Weights of a small GPT-style language model, trained from scratch on English Wikipedia.
Training: a variant of SOAP for these matrices, 4992 steps.
Each number is 128 + 24 x the weight over its row's rms, rounded and kept within 0 to 255. Layers, rows and columns count from 0. Numbers have three digits each. The size before them is the row's rms in percent of the matrix's.

# o: layer 2 attention output (transposed), 320x320, rms 0.137, rows 185-191, columns 128-191
# v: layer 2 attention value, 320x320, rms 0.0624, rows 186-191, columns 128-191
# q: layer 2 attention query, 320x320, rms 0.0592, rows 192-231, columns 128-191
# k: layer 2 attention key, 320x320, rms 0.0583, rows 192-231, columns 128-191
o185 098:119127113097085136105149062103122146139109149166125113117155126119137137124164166132131129142097106132127118136128120157114117144122121187114114159136100098126137067113137125163065156100145177
v186 103:155136151134155153115116142135114076148133149156078134131099146130159127137099177093130187150116091097110159111143178122133138127101124110125158133102111101139114144097146160124119085134086114
o186 099:169131160103152116113214135147172143120143113162112131157173155163142120112137120117139148154127108103135106183130113141177096173108154130113154114113136119133101125156155137087145125125107167
v187 102:105108113174147134154102129155154140124138163169142128103124100154114113136055133123148153137167129110165120144116125124173163121159169174107158111109112111181116138108092159141133153131119165
o187 098:140111132097181133127140147127125108141139121148168124135100140124138169083123135152176114090101158092123147160121131161137120132158119120094140134110109125111131114093136133160120135159113098
v188 101:161161157149116114119131114101102128126161124124125119114094120110093165126132140159102141126104074107122177153132174119149106076125106109173133104150127114089111117144117109126160134105140118
o188 093:124135160162148145136103100166114108105110155129158097084115116114137082132156082146108147139065122136106118112103123134122167151096133179112120110076132168177098127148076116171070100138161130
v189 103:121118098096109114124118153111128121100143122113134132099131155101169109117135117127117161140151136147163085121120122113154085124103091170142157158115104096188117176069095133118128137150133071
o189 100:098101141124169146116140157162099136089115107121165105139122137150120142084145125151147129147142131144152113093095114142092101138116130127112139126122125121160104109124128124133093090102121131
v190 098:134074145116120102110108179150122081148095132121141140139106121131135102152141139107086134124154093106151112131124143140114182144138093125114180114094136146123138123123095134167098150112100089
o190 095:157128153137095112131132141101071105120132077144138141156144131096118099133140139119182110162155173117133145094109133154130149105106151126142131125113107150124112118137155122153109114116143131
v191 102:113147125179178082159104155144150084156135131136108123107145144128106158111147153098132104113153155105176165138123140160120104085136130099133155101121143102088113094118120118127082118115101097
o191 108:134134109110113159122088150146137136099146125140083136154129145089141149112146138150082090136140120107099144128149121173099147112111143169163129137111088153154159152114154115157152147152092146
q192 088:125142139138106152121119073158117111112138098126125145115106080137144138146082105116124139121098130124137093131140138091098107137132117109151142118155185157074146178113150144142102171122128135
k192 090:116085093150142144110103155135102189121120131088161131134150126098127120149109114112122134123122153154164145163074110138115096156157106127132074143111113126143131156156169121126072111144179130
q193 096:161113129128143099083124159087114120168122139149094107127128126110105110108132099138158149110161133136139150126151120139124143139162108121142123099141083123131127099162131094156168138140084147
k193 099:105147144106110119118149101109148110101133113130145104141117129151121090119132158128128114148113105174110135134162134146149105135139108132122177135175088101141111109127105105144060065079126134
q194 079:121180156091146157141170134145098131140148122128138109130125108108170112113114134131113133143133139125166087122162134071112114108119109125128125158169156121118170121129157135131132136115121173
k194 076:150108089149105098125101118130160125141142163116138107112121103094097159126153143090156134115094104163123139178099070156144117146142109096151064114112155121153136157139144143121123141146168114
q195 087:120170128144090140156113101145143150095140142110125124140081111166099156106123129111111126142131151105109116107137116142088147123107163107126089135075173087134119125124122154104104141144117089
k195 108:103130126129163110174090125149108162112109141151142146115168155078110075107084113127107150130173127084172125133137113080134140096081088141119095129063121157169143118099116164130141171141138116
q196 085:107134125161084122129130111110115126095163068156156108135104130133123129122102138116121126179161125126133129174112145123153100111108097150126115130166120140146124103134108185127109166110122163
k196 113:140128128116165130140120132147120122160129106104135142140145066085128146151118147103145095119112144108141155144135075181158096131106118097140105163139131156072107171110129100142129120125183163
q197 091:127123135118142109097124140143157110101095153155135127115124131174103099175142107161138115140157117135070174082105138124123130157142141101189087108174118142095135151119162120111187082105105159
k197 086:128155129143123138122145140193137113127103125173072108156144117102107090141099098113098126119155127123132136121137125152135112103124104146090176162106104079168153145089088086131147169173083127
q198 102:148114136159140180140116136136142127139111123156145136166158134109124140150154113146139116138164152134125116131126150099112104101128145108120157133163131119145138112170128125122133126108128178
k198 110:103159107139140099141167110106127088136158111124096194114142152123110130124114122116160108105105138133084120145134056147124131116104127135118100141145134146122087109154141112085139156121113120
q199 105:146093138129134120134162159088172111124153152082115142107111138123075122140083124156163131144098117159116079151156125119125137090145147165160115091143139128169131134144170105169131123118091102
k199 112:161122161129132161093082117109157139144134118118126131103121156155181153119114117090127178113125141087145177110129146146112156120147116137101136144150175100158137067135141168136128152138130140
q200 080:106143153159176127105167117135134104101081135107108130109152102168117132148139146116112159115095145133105120077184083140130168142197092122101132132159103127109130135148127120123120110120096097
k200 106:124116118153092130120123095170155143113096151138098152114148161107132103138141098105095131127138110122114146135173128087108156069129135196076139139143121130139108123121107155102126173152140091
q201 101:130093166155146102122114101089137141107111122150114100142101153145130139098103102159152127100115131147134130148151099120130144130138151143128123130134126124138140123164153135152107113135082176
k201 104:156149142127134121173130101158149131114145144149104146092100144159098073137151114077140086155142128121119122085145094128124127096090133150123148131090113105125111157142132155121126156093128132
q202 101:148090120152118127156135136137134123160111181148140168138143162118111127111142127141140150117106114131123132127122165086179119130137141105134097127138070146154156131140123155109122125154153150
k202 118:111191128126112106087114133113126115087126139156129140131132160106112105072111149137109121136115106075139149135167108152137079101073165161138122122151102098130101105099083077164158138118082129
q203 105:096119150129141144150141142125155111107145099129160120126153148138096155137147119129132107110132161119150126103159161160106166120076118125150144130097179114178084119133114093147129116169115129
k203 103:123127114155141151153141145108163145113171156120162098139095140167084121138110155134165129097095139159112093123125104105105106151153104141141167119157120120166137112165112169142154136105136081
q204 106:118148140143108099140120066116182160091146154136170088098116090142144074132136133190122097136112148101156123109118109178112127105118140102113162130105149146111113123192138128137137133171103155
k204 082:123151160139147108139066127161116134120090122109105174139150169125122122148107101145140117149123138132125105132125138109142124150147070162110122187125089133151112147123127144199121146123136149
q205 101:092101133151126131103125121089150145147104089095119116117148172140135154120134130131121129155122145124159134148109148090163112116135156130126129174140109112122101106183133138136153111144125119
k205 087:159100105082107121137171086131128120161111140159133142142098197113136167172131134121147080139107108124129133147127094101115207098108118140114155144145165158125106121137098123110138134140148114
q206 089:173090132168167116134164169178123115133132103116115149139141147089070116116123093120124109127120120141140164117121141116131156156163119097128174162159161124131135139156103126057134134101102137
k206 111:137144152131101126129123127127138110126142143111132130138089132072128184110123149115130122117090116156157131160077110110140133118128113117132056159096147116113148177144168169109151149138155110
q207 100:140107104167120147148091151191087143090122110084105125129117151105105107127143110159170133119153103113133123109135157112091127124162113153153135119099151070136117098111176111120105134090141106
k207 116:125129172134123121121095087160094117156161139145117126125115119144141097169054113154113097105106095107118131146107129118121133088169143149093165145146133152118119075110129127147121119116086106
q208 099:123152073095097130112077101152107145127149147109104111128083144137180219136122134121116133124143102122139128091163120143120123147110127131135117136087155122099111109114119134140148117143159158
k208 109:186126131150126119124127137103183101119110108138155123129159137130137166107095112145173141134120115120150152137116134108122126148134111129140116123097164109114144179164161150140119145121153135
q209 119:092158114128086118075150122124153150179100093081107127145132134105104153103111166157144112110137133120126124111120125137161126108143164155106132089085112184134098166108099081161078126151106154
k209 114:123126143153133114151122128118120117079120137101115140104134152136114117099077103070149158118097127131153133147168103126134134140109098138158134138122145143109143167094140126119107108137118152
q210 115:120136098119104168139105109124131133138119125124155119147096112107093131129169135096126157082092152129147105131127122121094143162082117116118157092108135145136140112091111172123131114126138101
k210 116:146111105167132120114199110112139151123139158131189140137149135130166091104101139148068139125098131136129139137090150091168129141128113111103146153168094142146144132160126074157126126185136141
q211 113:161100123168128149132098111142108147139110131124063130146155079125109114130164129106138083162144124156117101147139100199111098118147154132135134119180095127141077119122122148107130141128140103
k211 120:138134137071134125110115116111170135152152133131131102113127128098123156078160135148127131119154140139129190100121131137166129119114111133123085154169168148105118145140179176078117117099132117
q212 117:140140111098084081098131144150155123123181142112091143109169126131098152133114095119118139145161140088135154092096121129153095135170153182078134101153099156116144142151130138073155139157128122
k212 120:119160159123145145122161102156139085089119134119086086121138127108130129137161114136119152146138095138140123094176121134159107161116100156128118141077083105135133162114173092161121125125124160
q213 115:131089142140115088162119152143108107092139115122132181124138169141110149162163112125139133107144121111127134149128134128167112123141149155117151115097180140145123067118179120118049132132082135
k213 116:110098117132140097118161174148142134096161142101112109115113124112109157141134120113118131123179161107145103086129144104139097128082162165100112121187157112104123118132113170107143172127124111
q214 111:148119110116158119108149140139078097133135099092113122103158084142113132112136117128097145144126168108120114204132161087096134178129121152105129125159117167105144123134124104163103149156118095
k214 114:121178142113154156117139132138111122088128165089129124168112115133120123164156129119106170140121111108140172106116111129118132102132150131127121145113114153118134123135172120114090134147107119
q215 118:157139141147116155136102120160130148098148098139124173176116137135155165098145135161126139137131066096099113123157136156096095141135102139122100085077142111173114107150144089125127175090133132
k215 115:138103176138097144154121155098139102128091084115158148132133144121094150143106102113136135139084120104101102136097136127134070111089151133164085151107106116128140161154125141115123151120168103
q216 113:097154138129143123137156133141115113119111124104125127166109150162163113156144128151137151103146132136151124133121167119187169128145106114076113103125147144123125156187149148089135127140106114
k216 118:139130122114116114108115169162121087077149134104110110087110137100101096091155147142144106145161119099121149134137154160157148146103163179119090133103148124101147098121147123142099172136104149
q217 116:130085122126109118158106122079159143142137113108131125108150162113089093107126103134178117109145116135169119132141096121130141137143100144136123105134112150097088123161084123111114059138123144
k217 119:126093087150126109118053105123138147108150131143118138110090158137114118101167194117085148129153132144154111154120129149169151118083179096117089179124152094142134112118163111088136140108145143
q218 108:133117123100115123104164105131114136113142148125108114128120110109117141140141123112138176121110099131142097126118116150109111138133154094118144122093131147152138076155098121090115109133136108
k218 114:097103137126098147179075139092163066092099137107146120135173080091134147107139159151130146143155151116127115174147136093140102082098100128172118128141133130093110139135111163169103063131130111
q219 109:066170130118123138134149114159145103140150120124121134148127148149133132112162076112123110167118137135147109102142125115152140139089137131168142091100147129104140121104123143142143112134195114
k219 115:105109083095146205123093113136118122094085088152104101142137133108115135107144150124116170134104119132128152158116092107088100119122143114136104146152143107141132130113141099148091189107149140
q220 113:157119138131146148157123116170131106162136106106132146126077106118178129064156123165127114161131154158136139174141115128112096080105112136108130115111120107157123122136130134096130087166122160
k220 113:139141151123162052126149170092125130080140136124132150106101106124115124157130120109126151118165123097140146099123155143151084128143138141127114061113126116137153119129157150182115136115094089
q221 102:113096106114136126151121097079155155143092106174109100116096103109092158115105162144122120098163152120139131133118106101125133105140117156145168160132126132094083147155139109149085170137139147
k221 101:148131118130105074168139107122126147133163109132148110112166128145116113115086146110120125112091083159120167087149119173127141106116152107122161120115120164114134093126127139135185113128089137
q222 111:132148180163102088107109146092113122107130093111092122127147120150142129132103156163135093148135169125155111172128136165098127140138111148123152125157146150110123160129153113162131175125129165
k222 111:122164106095154054111115136102130142055135104109154114085115133133152128093127138101078105131129118103167153097132177153150120107128088126133105145116168129149143139091110110150118114121143109
q223 108:123123124112097147147123118199131143137116110156106123101132138109131151156073130176140086121118094108086181131126110127100103095155177111093134108114130156096107126140147098115138132112161146
k223 108:150130164145106129130129141174147087184100130122177153141154121144105139100070079117134113125138134105149089112134114081135130117112125111157120165097147116151146139123170147120117162137135130
q224 094:136136119142135140111150153087166086163083138140086131075136171139137129149104124175142097153140144120108161104124103108141149155133107138162133147098076182133151146117148095156176119129110126
k224 084:107175116146119093108145095111133132080122105131156137135118057133147140105142152080142127138153114148096142158157165151096138134142098113122178129138136068158126086157084117134108124089103135
q225 092:172094085153126130107129168079058109118140125126141102116133128113081154057146104105153148128169132132136111135137124160146123133088130119092081139112112132134118125155097156153146102135121149
k225 096:135131173090113161097133120110128139178155110139170115140129117175138154139116128109122131113118083130105134145135109190112108120163161076104152121135142150087077097135087143124135080116116119
q226 081:123133085123179102086113128159112134153113191116084139086097127118139105159140133181126125133108156107078123092125131134144119140113109135154112105137074156134130148088118087140138109130107126
k226 096:144173134140097123152179125133144098096107130128130138142119070132150143138118105112169098142132157121111122141173117060153143164153122157123161141138135119122111135163179127132141158087098151
q227 089:122163162097124100136096132189134169136183094126113165150075116138168130104133156084108134139102110151110116115112141123166103139151106150161180115119155103149112087094123130162122163093144121
k227 079:124082138125154086118102171135101099137118112106145130121152103085147178130143096162126092121130168129149134119089097101134128181146149099129094109088136114164130159145187164144111111121114126
q228 089:146186138116157132169146142129148079112135091099140131111127111093110140097125139092124140105110100127173095089163102088091153148104104089140132157095175106117138148123120174120119139145119172
k228 082:119128095142127129130126116126111172119145150100159133101111130101071152132123188094127140122123158115105123128081107128142101135142131136136145120121129092107140165169159157094147143131156117
q229 100:184111120128090147137128117113111090133155109060130151106160130146115132110117139139129124146158123147135133108102172163091127129106177155090127131106123110113099082129185144143138117164115104
k229 112:137133150134131107129070160160123136134120135125143119096137130129125137146114135133147166130146174116169161152099170134158187119145116126185111139152109161105148107087145168151138181085121118
q230 096:080087110167120135102112120132092120144102161110139090107119146147102114097158142182111121136138149152109151115106153140114104145154123128134120152136079132154116093173131091143101128154133081
k230 089:094166127114137146111142115106123110138110156121157163118135092126120107118152127149111136073135107092138127192167148109119130120162132144127157126166113128121103075149104096143137095126119111
q231 101:139126106155131124129157113084118133110140158119128116144132095121148130077138162166167125117163169128125134119122148147105148139114135117152121143131150125107125127100119154100129128100116068
k231 100:168173160070117141139152138135120103117170142130152150120100101124132144153146121082173129108101146166103155158173169129127154119087104156128131127088150157151149134128119137158151158146128158